config.toml
d_model = 160
d_mlp = 640
parallel_block = true
optimizer = "cautious_adamw"
decay_fraction = 0.513
decay_shape = "linear"
Each number is 500 + 25 x the weight over the matrix's rms, rounded and kept within 0 to 999. Layers, rows and columns count from 0. Numbers have three digits each.

# down: layer 9 MLP down (transposed), 640x160, rms 0.0256, rows 14-56, columns 0-159
# up: layer 9 MLP up, 640x160, rms 0.032, rows 15-56, columns 0-159
down14:500498499500501498500500500500498500499500499498499501500502503501501500498501503501502501501498499502497499499501499501500496498500501499498501498500499500498502499501501501500499503500499500502500501499500498498499499503500500503500498499498501502501501500499498499501502499500498502500499500499500499499500502502501498500500497498497503500497503501499502497501501500500500504502501497500497502499497501498499499503499500501500499502499499498500500501497499499499498501499501499
up15:496500500497500502498500501497501500498500500503496501499496498499495500499499499501497503498498500496499501502499499500499500499499500499504496500499495499500497499499500502498497498497497501498499497500499499495501498499498497499500498500497495500498498495497502499498499499499498495500496497501496500498500499498499501498502496495498499499497497499499498498502503497497495501500502500497495498497501499500499500501495497496502498505500500501498499500500498499499501498502499499
down15:502499499502499496500499499499497499499498496498504500501503500500500500500498496501499501500499497501499498497499501499500500503500499498499500499500501500499503499500500500499501503502500496501502501499500501500499500498498499500499501501501500501500499503501498501501501500500501499497501500499499500496498500500502499502499501500500497500502500499496498501498498501500501498500497499498499500499500499502497497498502501499496497498497501499498499498500502500500496498496500501
up16:500500505500501494500502499504500507502498501496502503506502497501501501505501496498504501499499495493495503496499499501494501498500511493496499494503495504500502496499503498500503500500504500494499504509506497498503502505494496499496502495491497494508507502502500509499505497496496500506502499497497506501511501502493502500503500493504502506498505494505504497502499503494507498500501501505503504497503497504504503504508507500505502495504502504498498506502504497500504504506492505
down16:499498495500505502496501498497499498500500500502498498499499500499498499500500501499499496499499503504503500502502501498503502503500493502504503501499500499500499500504501500499498501500495499502498503496497498499503500498502501498502502504504502501498503497500503494499500501503501502500503499503501496500494500498505500500500501505498504498504496499501502501498500497502499497503500501500497497499499503500498500498495498497500499501497500499503501501498499501502502497500503501
up17:501503502501498500499500501500500501498500501501502498499497499500497501498501499499501500501498498503503500496501500498501498499499499498498501500501501498499497497498501498501500501502498499500498501500500497502500501501501502501502498500498502500500498501499503499500498501498498499501500500500499499502500497499500500502497499497500501499503500499501498501500502497501499497502497502500498500501497501499499498503496499501500498499503499497498500502499500500500498505499499501
down17:497499503499503499501501501499502501500503501500498501504501500500502497501500501501500503502503504501501501501503501500500503500501502501499502502501501504504500500502501502500502501499501501501502500499499503500498504501501500500500504502500499501500499500502501499503500500501504505498501501501502500502503502502500504499501501501501503503500502502501500500498501500499503500502502502498501503501499501501501503500503502502500503501499502500503500499501499501502500498504501499
up18:498496500498496497498500501500499501499498503500498499499498500502498501500498500500500497498496502500501502501497502500496500497500500498499495498500499500502498499501500499499495498500499500498498498499500499496501500498501499501497498503501500501498500501501499499497499500500502496501497499500500501498500502501500500498504498503499499502499500501500503500497501500498500499496500503498500503498498499499500499498497500500498497497499499502503497500499502499501504498500502504
down18:499499502502500498499500501501500500503504500500502502501500499501501500499499502502499503503500499499501501500498499502500499502499498501505501504500502500499500499498503503501499500502503500499503503500501500500500499501499503501503502501500503500502500501500499501501503501501501500500500500500499502500502501500503503503501501496502502500504502498501498502503498501501500498501499499503498499502499500501500498504501499501504498499500501500500498502498498498498500502498498500
up19:408473537468507518439544512534508530481453459485556537494446438519585475536506539492518464488512482519498539524499444473473501524523484515472513515565487473506462444484538481513502487494497548494492520504535473476556523413493533467489524545526502516541509515493457474528512453481517543530449512529518548462512533522440536463494569500512494566471507484552474534499510534536522479489553478441501524484526458525475512480454497513500483436499538449497511486471462485504520510554493531
down19:493506514557492493518499446504528506484452505474530535504584520503530548541495485453472547511442541477467511484509537524518516495508472498505531501399504504541511520498481499487502476475489420523506473530500541562495551514518456478474467517506474455486468509516523512470452578494430496509544510506509490524441528493496473485482463468474532455513530544507494498465529488457459529539512509547536468489504493495504484479520486535491516463539520520528535484500423491502468500505509438
up20:503500500503505500500499502497500503500501503503504504499501505499503500502505501505503499501502503505503501505502501499503503504502501505500501506504500498500498502499499502503503500501501501501500502501500502502503498501501502499502502502503499504498499501501503499500500501501503500499506500501499499502495502498504500501501497503501498501502498503501500504500503501500498499498507503502501499503501502500499501502503499502500500504501501502502503501502500501503507502502502499
down20:500501504501497501501500500503500499500502499496501498503500495502501502498501500502500505499498499497497501497497500499502498502499500502501500498499500498500500501495502499498499501500500499499501502503501502496500500498497500499498501501498503497500501501497498501501501499498500501501497501503500502501501498501496501500498501500505502502501503497501498501501495501500499501499501502500502503497501499500502499502500500498502500499499497498500498498501501500499501500497498497
up21:499498501498498499503501500500501496496500501498499496498498501498498501499501498500500501498500499498500499497496499498499500499498501500500500499500498496501498500500500501499497500499497498498499500500499497501500501500498499498502497499499498500502500500497502502501498498499498499502495499500500497501499500500499499498498499502498498500500499498496499498502502499499500501501497500496497500499500499501497499501495501499500499503499500500499501498498499501499497501499500501
down21:499501496499497499497498496497499498500500498500499501498497499499500499496496499499500503504502499502498498500501501499499502501498499498499498498498500499498499497500496499499500499498501499500500498497498499499497499498500498501499501499498498501498497501500499500500497499499502499496499498500496498497500500499501499501499500497496499499499501501497499501496499500496498498498499499498498498498496499501499500498501499497499498499499500500499498499499498500501497496501499500
up22:501502502499496498500500501500498498501497503501501500498496501500499501502502502497500501499500497504504502498498503501498499500498498501501501500500502496501498502499496499499498500503501500497499500499501499504501501500500503500500498500498503500500500505498500496501497501499502499502503501500502499503499501500500500502497501506498502499501499503500501500499498500503500500501498500502498501500498503499501499501493498504501499504500499498500502503500500501501497502497502502
down22:496499504499498499498500497499502500501502499501501504503502500504499498498501500502502502503502502495500498502500499502500503498502504500498500502502501503502500500504501502500499499498502502500502500500500502499500501497501501499501501503499500502500500497502501501502500500499504502496499500501497500500505500499501502499499501499503499500502503500500496503499502501500500499500500500499501500500500501500501503501503501499504502500503504503503499498501496500499499497503499499
up23:500501502502498497498500499500499501500500501494501499498499499498500500499500504497503500501501499499503501497497502499499498497499499500500497500497502504503499498502500501502501499500503499492500498500499502503498502498500499500496500502495504501502500502497501497499498502501499498502505502497501497503500501500497502499499502506500503501501500502502501499503498503499501497500497500502500499498502501502501501498499503500504498499504500498498498499500501500500499501498499500
down23:499498503500501504498500501501500500501501500505500503502500501503497499498500499499501502501503502501497502503500500500501499502501502499498502503501500500497499498502500501498499501497500501503498498499501498500503499501500501503501501501500498501498498497503500503503501500499502503496499503501498499499499503500501499498499499498499496497506501499501499501500502499500499501500502498500501500501498503502498501501503500499502501503500504503501499502500496500502501497503499502
up24:492492543496431406597533416559530452464478516413541521572455481456463531465434517569501470511576474469524535536460516521481441507534557515457505465422552565475532489578642476521539546504430546480591540546376548522489463447429450528548492468457451520548464493459420463479547453478482453514503470507538544525502583481436488485518451420544541492520466491503444553440481609535479493481474504432533522469478496437513531498476524529585519560482517480588442556432463493546494437514521499
down24:502507454507440560434476490492493506417523533601480493466476523571493495578495560511520553572463495537522547626537546436491528436502495469515497526466530418485477479516470507545461395530600452469471495549531533562513495602511461427517503422578554384469517500509512449468530450478469431552509477514510537457505479458543464512445451530504403527441491520432501479466476491487485523500407458471481491442565588486505553442476509570412501510572515432523556511550527517512521503515564507
up25:505503500503500506500501501501499502500501500502500501503504500501501498503503496500499499501500500503500503501506502502502500502502506502501504500502502498498501499502500499501498501502503498499502504503501499501503502501502501500503500500503503502504501500501500503501503498499502504502504501503501504501501502500503498505500501501501499499503502499500502504504503498502501502499501500500505503502503498500502498503500501500500501501503503499500503502500501505502501501502501503
down25:498498500498500500502498498501500500500502500500500501499497501499501499500499505500501502500501500501498500501501498498499500498499498501503501501500502499503499503498498502501502500498499502501500498498501499498499500499501502499500501500499505501500501500499500500500499500499501499503498502500502499499501500502500502497502499501501502502498500502501500497499501500498500500497499501500498499500499501500498502501501499499500501501498498500500498501501497498497499501501501498
up26:500502501498499500499501501501499500501500498500498501500497502503501500500497503500500501500499499500503499504495502499500500501497497501503500504499499502503498500503501503501500499497497503503499498498498501499501502501500501500499497501503499498498503498501501498501500503500499499496497501503500504501499501500499503499500502498502501502500500503501500499498498501499500502502498502502499501501497504501499501499500500502501500500499499501499499498500502501499499496499502499
down26:501497499501501498501500501500501502503501501502502500501506499501500499500500497503502501502499496499499500498501501501499501497503503499501498500501500500499504500503500498502500502501502499499502503502498500503497500501502498502501499499501501501500498503500499503502501498500497500500503497498500501501502499501501501500499500499501499498499500498498501503502500499503502498500502497499502499501502497500502500500501504500500498498501501502500501500495503498502502501497500501
up27:501500499501501501502500499495500498502500501501497500503500500499500499503501495501497501497501500497499499502502498503502501504501502502501499501499498497496504500500498499501500500502498503501501501503499498497501499502498500500503501500503498501502500498499500502500504498499498501499499498502500501498501501500501499501500500502500500501501499498500502502502499498501500503500499498500499500501503499500500499502502498499502503502498503500499504500499499501497500496502499502
down27:501500497499499500501500496501498500499497498500500499497498499501502503501497501501503497499499497498499501496500500498499501499499496499499498499501500498501500503497499500501500500500500498501500499500501500501500498499502502496498498500498503498497502501499499498500498500498501496502501502498500501498502499500499499502501501498500497498499501502498501498500500501501500500497499502500499500499499499497501500498498499498498498498501498501499497498501500500499499500497501498
up28:501502500502502501498500500499499498499502499500503500500501503496500501502504500500499501500502497502502498499500500497503502501500499503500504500501504497499499495499503502499499498504499499501501502501502499506503500502497503498503499500502498498501499501499505500502502498498501500500500498501499498501500500500500498502500501500501499501502498499499500503497500501503501500503499501501496498500499499500500496504499502502499501500500501499498503501500497501499497501500500497
down28:500501500500498500499499498501501501499503504499499496501497501503501501498499499500503500500501503500499498498500502500499501502500502499496500499498499502501500504501498497503501499496500500498499501498499501499499501498500499498499500501495500503499501499501500500500496501500500502501501503500500499499500500502498501500497500501500500501499504499497498500499501498498499501498502501497501501499499502501500504498501499497500500502499500502501500499502500500497501496500499499
up29:559487506537512574501526606471447472559519503476419559472545504422538476610492531523445487511551535395512482514495495624495476492460430466578574528483490478539450433491491521521464615482551499454489454494489508401450491545531473530463543524386489510478554443494428512648508451522454539547451503510455468554464462514452507513522507456458519527546504558441597474547508475415510478530504463528454527409436475497538429524570482475597507589560421532509516537479510484514495480529466440
down29:425450441411525539520496505471531482459486489529564508515501445550548482466539425430520489520517397550469490409457554502549492458519522411483514389518499569447511479456510533545554517480448570571493505567549531497419494491494553471473499535585515544508393485448547527513419416542570574439493483418526529452525520566500461512502529497542381564547477471591403472415431550554480451438492612491433479495548557586507539411576604448425501530497552515489475499483569538527534530526545522
up30:500500498495501499500501499502501497499500499499501503499497500500501500503498499499494499500503503497496498500497502497500501497499498498501501502501501498500499502500498498496495499497498500499498500497499500498500496498501499501498499500502501499498500497498502500501500499502497497502496500500501499499499497497500502495500499498498498501499500502497498500501498498499501501500496499499497496500499500501501500500498499501500501496497501500501502500498500501501499503499501499
down30:500501495500498496501502501498499502500501498501499499501503501500499499497502499498503503502500497501502500500501499502502500499498499501500501496499499500501501497504499503503501499503500500501503497499500498503496503500499496499501501498499499500501500502500499499499501498501500502498499498499497500501499503501500499502497498496499500499496501499499500499501501501501501499499500500499499501503498498498499500499499499500501502500499501498501501500497500499500498501500501499
up31:500501500503499497499503500499500505495499504497501499500501501499500499498503500500502499497497500502503499500500501500502500499501501499496498499498504499499501496498498501502500501503500502499499501500499499500499501499500501500502501501496503501500499502500498500499501498499502499500502499496499498500503500499495498501503498501501503499500500497502501499500501499499498499499498502500499498500499500499499500500500499500500498495501500499498500499501500499498502500502497500
down31:499499504500501503499499499500501498501501501502496499500497500500499501501498500501499499499503503499496501501499498500500501503497501501500502502499499502499498501498501501498499499498501498501497503498502501499503497502499503498499503502501500498498503496497500499501498502500500505498498503503501501501497500501499500499499501499500501500502501501498497500501499499500499503502499500499498501501501501499501498502499498498502501502501502499501498499500498500500500499502499499
up32:473475526480472528479483529474505542503553511502534478473457432461442487521530508533480472489548525515464521529526535473504489502564483524469449482546502412460460472475474485481490503511505500496532476487525511518501500472516504475558526489553521512507501520515510536500501498473468518480478516481508528474513529457486523498472539542532508497456482484513453512608520476505485499522549518487481506478547444543545527508468480488469527529497516481485509451497497500517574492467489498
down32:517511474498477498527505447520477460492442484478504500526558552564541507477483508486526490495456492462525489498473516527481495497436523472518557485479535587512559541514520527501522482491488485476491537531458479512448509521501499525445483494473479462493481536484513459502506545512547483548509476530461509518484510549523474474507495469471496502520586480483538481405508535457512520490459467510505505492468524467468456515574495517517483534509519527511500527477474513504426486498478538
up33:497500501497499499500499502502498500498503499499500498496500497500501496504503498500498498499500500498495503499498496500497502497498501497499499499503498498499497501499494500495497500497498499499497499497499499499501496500499499498500497497500499500497499497499502500500502498500498498500497497497496498498501499497498500495501499494500498499500500500499499500497501497499501502501505500499500498500502498498499500502500498498501501497498502500501497501498500499499500499501500498
down33:503499499501499499499501500497500501502497498499498503502502500501501502497500501501499501499498499501501498500501502500503499503500500500503503499500500503501502500501504499499503500503498498499502501501498497500500502501497500500501501498500500500501502499499498498497500499501498499499500498503498498499500499502498499502498498500498501500499499499499503499499496502501499497501499501500496501501499500501500498499495500501496503501501498500499501501497502500497497498499498500
up34:528498495453453492565497461501519498467488461537453562523533518508549469590562468481435408440503479512509555486518443525544397486504423491572502495466564514570570422504505495453432489539558509511499507545508505489526425506539543495533437475588534535510482499442536514554499491475527498527555492523477521499476493445436487498556458537508526497477504501507526470507491560542494422406480476545471520461466471484499482527506514539544507490575511496439517474496426540465504485451534493
down34:472518470566509536519448473484547461468467493460569461513440528456490532480537472540484512514471466480509469574451510509502546524463576541512460535447539501503444525502573504454553456480490475456473484527481499482508521535484543553477481431466531474520527545528517481504543491536486504488504590465456479535452517526501467480516516503508459490559542507495407529440444484517545537499487496506486456490512470495527527475516506432512468553508526483469562448562543516451507478508542474
up35:502502501502503501500501503501500502504499501502503503501498504505501505499501508501501503501501503502503499505499504501500499504500497505506500504501503502504501504502501504502500501501498503502500497498501505500501502498504505502500501505502501503497500501502500497501498504504504498501503503502504504501497502501503504500501501504500503501501499505501502501498502502502498501502502504502500501502498506502502501498497500503501499504500502501501502498503503502503502500500506501
down35:500500504500498500501501502503503500501503502500502501503505499501500500500500497504503502504499499498501503502498499503500500498502504499497499502502501501500501498503502499504499500502504501500504503504502501500500501502502500503500499500502501500502499503500499504502503498499501500499502500499499501502503503501500501501500502499503499499501502501499498504502501501502501500500501499501503500500503497500502499501503502501503500500501502501501500501499498501500500501499499501
up36:482459476500463547471512535489538478498528505498480477460545500529532543506544438505506558494517477362478523532546562510514518551507514565490472498507524479572377527507491496511465543528492474482496410464497461529512525451530468523475498519503471502472536489483600463487481476493479500536522472550457429513488485506502483531461511478411547467529479517511545396486532487441488578561514497493598476492434526527525478483550457546459527529479418546453497528531507464500516529490508555
down36:457457529498548435482530498498484553507473417482521510499453536538493445523460476525450445427514535587561487536458505476470421459428485446516526538532498542435621462455591552453563475478516467492551586527474497515502486528468566483455504499497547490519501502507468514468499501467546467465475483448590568402475538510557494504541509461562478480495515462517420580523519500522502437435489526498408528513525513529468473514420541496518524493567537487537547470491540578491477460499491440
up37:480504467502499497516456529479533541488503420563532554535510492497466524541526509498527474478516463465479513503488490520516558462469496505520504462512468469531530493486475485504533547533553550466472473500516515491497480455564544566493503494543497495528542516502463533544540456458532516433499509566504527486476520475586523494523484595456527505514472515491543470518542493495516526451481512556484520493512479458521453554557501406494536444458442446473487439515542475457464452447436468
down37:538514437526530529474488509483491438504472543514518502518476506449475502492459504439493539513535543507565486451484496496518519609509473465526507503483494459551481455549514539529486512506464445471558547478510456485493512413501535530522490480536462534519502498589494510518533577509487522517485453496464469488537464568473502477498497520465501520598372524493480467532519496487467517456460486494464459521536459487552503496450523476494481562492506529531474502485544489489509479508486509
up38:384539478458516449535480525519477523508538478486520519527517509552457532551492494515530516592472500488485560511490573538502494483509493456516565456566467456498514443509509439486543540487532511544560502518480511520492513512539516515586478481463559471519526530491503475508529479480557522503486456506526516482536466493528523517508541463490540508523434535467463454538505519485549521462511540431469463483502505482464413499511492439511493506516523459482475539434528498416508472441438492
down38:596524470547518464520514455437473492505500543467504546462469516497523496484537485539441541468497547522534461448488465472498529596490437469548501462477550571580541504542521508522440494476469467499514467469520481497524483451476446506478467490536453506528505521571472532475534556509463488529511513495471464505485443512449468519511440513514490504572297512534507514496501502495467503489512501534539462498538486500485511473477483525490467526504492567506521495522526481504525530532486504
up39:500501505499503504498501501500502500503501500501499503498502498505499500500496499498500500499500497497499504499501499504498504498500506499501501498501498501500499500502501502502500500500499503499501502505501498497500503501501500500501502500503499499501503499502503502498499499500495501500501499500499501499506500502498503503501503496501500503500502497502497500501499501499500501501505500501502502501502502506506501502501502500503503497503502501501500504501503502499501500502498503
down39:500496497501499496499501499499496501499496498501500499499501503502501502502501501500498500502500499502504498501501503500500498500501500500500501503499503500503501500501502500500501500500500500502501500499500499501503501499503498499500497500501501502503500501500497498501503502501502501501501500500501503499496500501502498500502499503496498497502496500500506499500501498502502501501499501501497502502499498500497498498499504499498500501502499500502501502499500501501500500501501501
up40:500500499501499501501500502497501500498500503497500499498501500500498498501501498499501497498500500501500503498500498498499499500499498499498498501500502496499497499496498500500500499502501498498496502498500498502499500501499502501499502500498500499499499502499501498498499500500498498503502500495499499497500500499500499498500498500500497498500498500502501500501500498501498497500500499499498499500500498497500499501499500501499498499499500496498499503500500499499498503499500500
down40:499501502497500499500501498500500502501501498501498501500499499500500497500498501500499499501501502499500500503498499502500498501499499501500501502500498501502499502500502502500498500498500499499501499502501501498503502501499502499499501500498497499500502497501500498499498499498501501499498502503499500501501499500497500498497498499501502501501502501500499499502500501497500500497501503499498504498500501501497499501499500500501501499498500500501500500499499501499499499502498497
up41:501511499498505508495499490493499502501502499513497497498499505500485487497505501513483498497496504501491493512508496500513506503503490504503504504498502487488487503496497499493485493490494505510499497496504501487494491493506502500504497507510488503493481488494510499499502495504494494492498492502487500493489494492512495494504493487498500503505489507488500500499508490499486506502518499496495490499504508496503493503503485492493503511502503498501502509503494506502498497495505502
down41:504495502500486497501502507505497495496491496489506495500500500498508507498499498495510501505501498501501494487495502501494496497496505499494494496499500506504511496501505500500507501506501491490506497507498502503500506503499493491499499497498504497503505504502491499496500502496496502503499507495503498502505501505493504504494503501509500497491512492505496499496499506501509496492486496500503506498499491500499498496494504506496494495496496497498491492499509495492499499495498499
up42:500502502502502500500501499503500499500501502496503498500501500501500498501499499498501499495500497499503499497499498501501500498498503500498502499498501499500501498499502499502500502501499499499501502500501498502498501503499502500499501497500502499502499501500500502502501499497498503501497499499501500500503498502497498502501501500501501500501503498501498498499498500503503501503499499500500500500499502500501499500502501500502500495499500500496499500500502500496494499501498501
down42:498499497500500499498500497497501499499498500505495499497497501500501500499499501500500497499503503502501500503501501501499502497500502500498499500500500501501498500501500498500500498496501500502497499499498499502501499501501500497500501501497498499497502498501499497498496500502496500499503502500499500501498500498500499498500498499496502499498498500501503500500502499498499500498501501499498500501499500500499501499498498499499501501503499501501500501498499500502500499501499500
up43:500500498497501498497501501498503498498501500502504501498500501500500501502505501498501497499500500500501501500500500500499503499500498501501498502503502497503498499499499505499495497500497500499500500498501501504501501503500502500500502501502497500501498500497502499499502501500501495503499500498499498497501502499501499499503499497498498500500500501499501502499504500500501502502501502499498501498500499499502501503496500500496499504497500501498502500500499502502499500500504500
down43:502500501500497498499500496499499501499501502500501499501499499498497499497500498500499501504501501499501499501496499501502500504498501498499501502499499500499500499502500497499501500500504499497503501504501500500500500497499501500500503499498500502501502501503499501501497498501500502497501501503494498500499498500499500501496498498501499502502502498497497501497498499500497498498501500497500501500500502502496500501501500500502498500499503502501498500497498502497497499502496500
up44:499500496498506506495497499494500499498499498505503505499503504500498494500504499507494502497498503501496496506505497501504506500502499502501500502503499491495495502499496500496494495496496503503500498499501499496502491497500502498501500503509490500498495493498504498500505498504499495500497497503494500494495500495507496497504495490499495502502493502496503502498506495499494506499509499498496497500501501497500495501501492498495500505501503497500503505500496503501503498502503501
down44:504500499502492495503503500505497497500499499495505496498498497500501502498499499500504501502499497499500498493495499500499497502494500499499499499499501505501502500497504499500505500504500497498504502505500503500498503498500496497498500498496507496502502501498497500497499497499497498500500501499500501498502499505496500503496499503506501500496504496501495500499497503502502495499494500500502503498500498501500500499496502500500499498500498498500496495500506500495499502494500497
up45:501497497497498501499502499500499498501498502499497500501501501501502500499499497501498500498498500500500501505498502500500502498498500502500497500497500501500501498503501500502494495500500500499500500499499498498502498499500499501494501503503500498500498499502501499497503498502500496499498501500497501496503499499499500498502498501501497501499500500500500499497498499499498502496499504501497501499500498495501501501502497499497499498500503502499503501499500500498504496502502502
down45:499500500501498496501499497502498503502502499501503499501500501500496500500498502500503500502500499500498499497498498498498497500498496500500501501501501497499500503497500502499501500501501499500502502502502499501500498500499501497501498502498503498501502499498499500500502501503498502502500502499499502499500504499501500502498499498503499499500501498498500502503499504499500499498500499498499499500498500499498500502498499500502500499498498497497497499498501498497500501495499497
up46:500500497500499504498500498499496499501498498498498500504503501498499499497498494499497501497498497500498499501502501499500498498501502504501500499498498499498501496502502500501496495497499498498503499503500497496500497498498498498497501501503495498502498497500499502497503498499500502499499498503496501497498500499499497501501498499499496502501497498497499499497503499499497500496498501499498500500502497501498497501502498494498499499499503498498502499499499502500500492502499501
down46:500500499502498500501498501505498500500501501499504497496497504499500501502498504503502500502500500502498503500500499498498497501499498499501497501500501499500500505498497500501502501499500501502500502498501500499501498500503500498501498501496505501501502503498498503501502501501499497503500503496501500497499502502502500500502500500501501498499502499498502501502502499499500500498499497499500501497497500501500504501501499499501498500502498498499496499501502498498501504497504499
up47:475440531475588509508487497589409476446521481470525473515495508542488511519536546428473567502510581531485504512544479507486526467483550514490463521552447553430447473492483481536544513438461501470473483475446512466496504516475484529490523495504473507513542551509418483516589477514442500523524490496492511490498520524505502517499538479469493509511582529447458522545439498459459502545486539444487542528472485520523519511480507474501512499513417505541490499475464497511451476518494571
down47:446521493542482469534434481440505511494468552460538382495518531526525544513486433514482556494504539446494487466518493446477564512569483547518512465484515479501517469514523545464496488528530483491517488507545524533511543487528476458494488485491389455535424463488477455546452541547498547448483527459533482488481484499524495483508492538509445504476483507546564460476486466508523484482475552466510479476535498487496538458543481497493471512498552448478537523520534532540501508583550501
up48:502499501501506504504503502500503502499501506505500505505506504501504501503503501503500499502500502502502502502505503500503500498502505502502504502504504498499504499502505500505499502504504501500503504504502499503503501502501502501504502502502500502505506504500503502500503500502503500504504503503500500504501503502504499504505502501502501501501503499500501505504505501501501500499501503503502503503501499501503501503502501500500501502503504502502505506501501503503504501503502505
down48:498503498500498499500500498501499499501504500499502496498495501500496499500499502498500502501502500500499500501499497497499499501498496500499501500500500499501498504496497502498501498500497500500499500497500501499499499497501500500499501501499504498502500499499498501499499501501502502501498502500500503498500498502500501500498500501500501501499502499500498499499499500498499502499501497498496501498497501501498500501500498498500498498498498498499497499504500499500499502499501496
up49:500497499498497503498499500496498496497498500498498498497500497497497498500501494498499497498496496502501500498501499498498501498500497498497495498500499496496495496497498498499496496498498495495498500500499494499501498500497498496499496500500496497501495497497500500496500499496498499500497497497494498497497501495498497502498496497497493499499495499497495499500500497498496498497501498498497499496499498497499498504497496496497497500502501497496499499497498500498498498499497500
down49:498500502500500497501499498501498501500502499499501498499499500500500499498496504500500501501502501502498499498500499497501497502500501503500500502498501499501502503498500501497501501498501500499502501500501501499501500499500504499501501502498505501500500498500499498502498501499501500501499503500500497498502501500502500498499501501502501502502503498500499501499499500498499500498501503498500502498496500502496502501502501500498502502499500501502498500501499500497498498500500497
up50:503499499501502501498498502497500501498502501495502500498498503499502497504503499500502497500505501500501500503499501499500502504502499503498499503501499498500500500499498503502502502500500501499499501501501503502503502502500501499501501501501500500500503498499502501499501499499501501499503498498500502498498504498502497502500501501501499500500499498499500503502500502500500496500502500500501500503501498500501498499503502500501498496499500497499501499501498499499503501497502500
down50:500501501500498501503499500501502500500501500502498497501499496499501502498500501501499500500500500501498503497498501500503498500498499500503499501497499498500499502497502501501498499499500498498500501500500498498502499499500502500499500501496500499496498502500500499499499499497500500502497504503499501502499498501496502497497497499499500499500502500502500499501497499498498502497501501498501501499500500501500500502499500498503498502498499501500498501497501498499502499501497500
up51:508555506464461524558473520549511517477513518558436546455463471511535490469507489484450459514491529546553506512522413592512507528495486514467490455548565518510414462464523489509522577460421480475433463541511484522536522540505462516503539528449472541540478555470519557519552466520490479574518517490505602455449480493457483462463538514489558523547485498482578523407505552477447576470513521506465468494542532451555429519512484527473508508521520502523512545458504462439450551529481457
down51:519512487499411421451521414487553455507469540453469489545489517462476514505531488510550545457536491529469483538529521512493546552573489498486543489436546580535626626469471536505512474508538496462509504528494453494469475508457388441462468476522488484470505506497466421484477499518512542513516501470479490483475510521509467567461448441518543498486451460589443466535517452571393502593459547542532480503538527478452576500546512529500503475488469502558578488526517508447471504463510509
up52:472447488386543509480511524550495597556407456552508521536476437477547477469506527508506459483429499466457514448441507475500488570516544566444470526487495559496434523488504495518509475498512576447522487495499575529556592501550421517521505441511492537526553538508499582452500555468560460474487437559477497472483520431450472517516556517516475468425507546515549477459467476511618549515455459561517498445573511449446505487480477461412576439519469488508498512542465555507546514465505506
down52:609502508554491509494534503545520493492523465557448510461425440491401439454551556528467511525565520450480488471530554486498541496543488500505471430563508477490531438506460580516564580473474474512422559513537504559491471488429533462451450521522449436543484507495518411464499473493521521450448524396571532532489537575589506461497487491469495447475553411436490541492478489482413557511529598572512490501443428555484485540551481594527495526491529557524543438504463480493443493491535509
up53:501499503501507508505500503498500499499502501500498501502507500501501500502501496503501499499499500501499500500505500502501502499503505502503502498502501498496501500500504498502497498502503497499504503504502497501503500503499502501503502500503496503505500500501503502498504498501500501504502499503498500502500500502505497502503498500502500502502500498499501503504507500502499502498503499499500504501504496501503499503503499499499503504502503502502502503501498502500502500504500503
down53:501502498501498500500502498503497501500501501499503500498496503500501499501500505499500502501501502503501500501500499500500499504499497502502502501500501499505501505498499503500502501502499501502500499499501503502499502499503501499499500502499508499502503501501499501500501503502502498503499502500501502497501500503501500503503502503500502501500502500503502498498500502499500500499499501501498502499497504502498503502501499500498500500497499498499500500504502501499500500498502499
up54:439526511427495447541496414554519460551488523529470495477533526488470479422579562482507485500422501510547468447462421505483503391464486487456591519502501505505536393566491462543527532484457362589598563652477563568547445465502511578508609487534560475572505561489477489426543525528476510577477452475506621615468562441513485483504445479459551480476525486455546625394528580497505509437558457414460535403501572555461478543505438534566477465464521515577351454517461514546391525432452418
down54:495605499575515397511478516454471382405539501518542449560480494526424522426560527497487375513427468443535563532492515451554496486626517549559431556488558417517431482551485474475528374492551434474615548514549476565555440541478516653561457507499632527480444483305524499480449407571510471544523597633567489529431534502422529559614482540473500468435478561559535494504475459542487541553467507369549409526540431473477463558503481573519470391515480470483478384561591621376532492485483511
up55:501502500504502500496500503501501505500500500499501502500502501502501500500499501501502500500500502499501499503501501501499501499501504501500498500501500503501501499502500503502502502501503507497501500501501502498500501500499502501500505503500502500504500501502502501499501500499501498499504500501501504502502501500499503501503501497503501503502502500502503502500502502498500499499499501504500499501501501501502500499506502500502501502504502500499503501501501502501502502503499501
down55:500498501498498502500499501501500499500499499502499498500499499500497499496499498502499502499500498498496503499499499500499498500498498498500500503498499501500501499498498499500498498499498498501501501501501498498503500501501498498499498500500500498496500499498499502501501498498500500499500502499499499499497500503497499498498501501502501498500501498500499497499497497500498498501499500500499500500501498500499498498500499499501498501498499499498497498497501498500501500498501501
up56:528449483454512488538478469567474461427588521470551522562476432533450523509491481593559511529488546573497551458476489511451428458511447507543564449497491455521447527469574490546492492506579548518521514496520523472573475515494467605507536523468582495496524477527421564509540541497459397412531504560454512485504488419498501497644506463461472448519467469470516394489516470500498485477466468545540546476545491502502511543484454534481603458542421447517506498426458553469421498459508462
down56:500516496561527536510488569443485467515478515531469503470446502505470571503508461502480522488584491492532515494516519524541455518481479489567512417476521467530537525545504542541536521507461531550490472535499474496540532513548542493492503459502482520510483426509494532409464539494483528400540407488467483533535414431527524483493486428416512543525306519550490472459561460509490492499484502494429552481529513436550445507421508515512540492456548483436495524509512521523455519527501550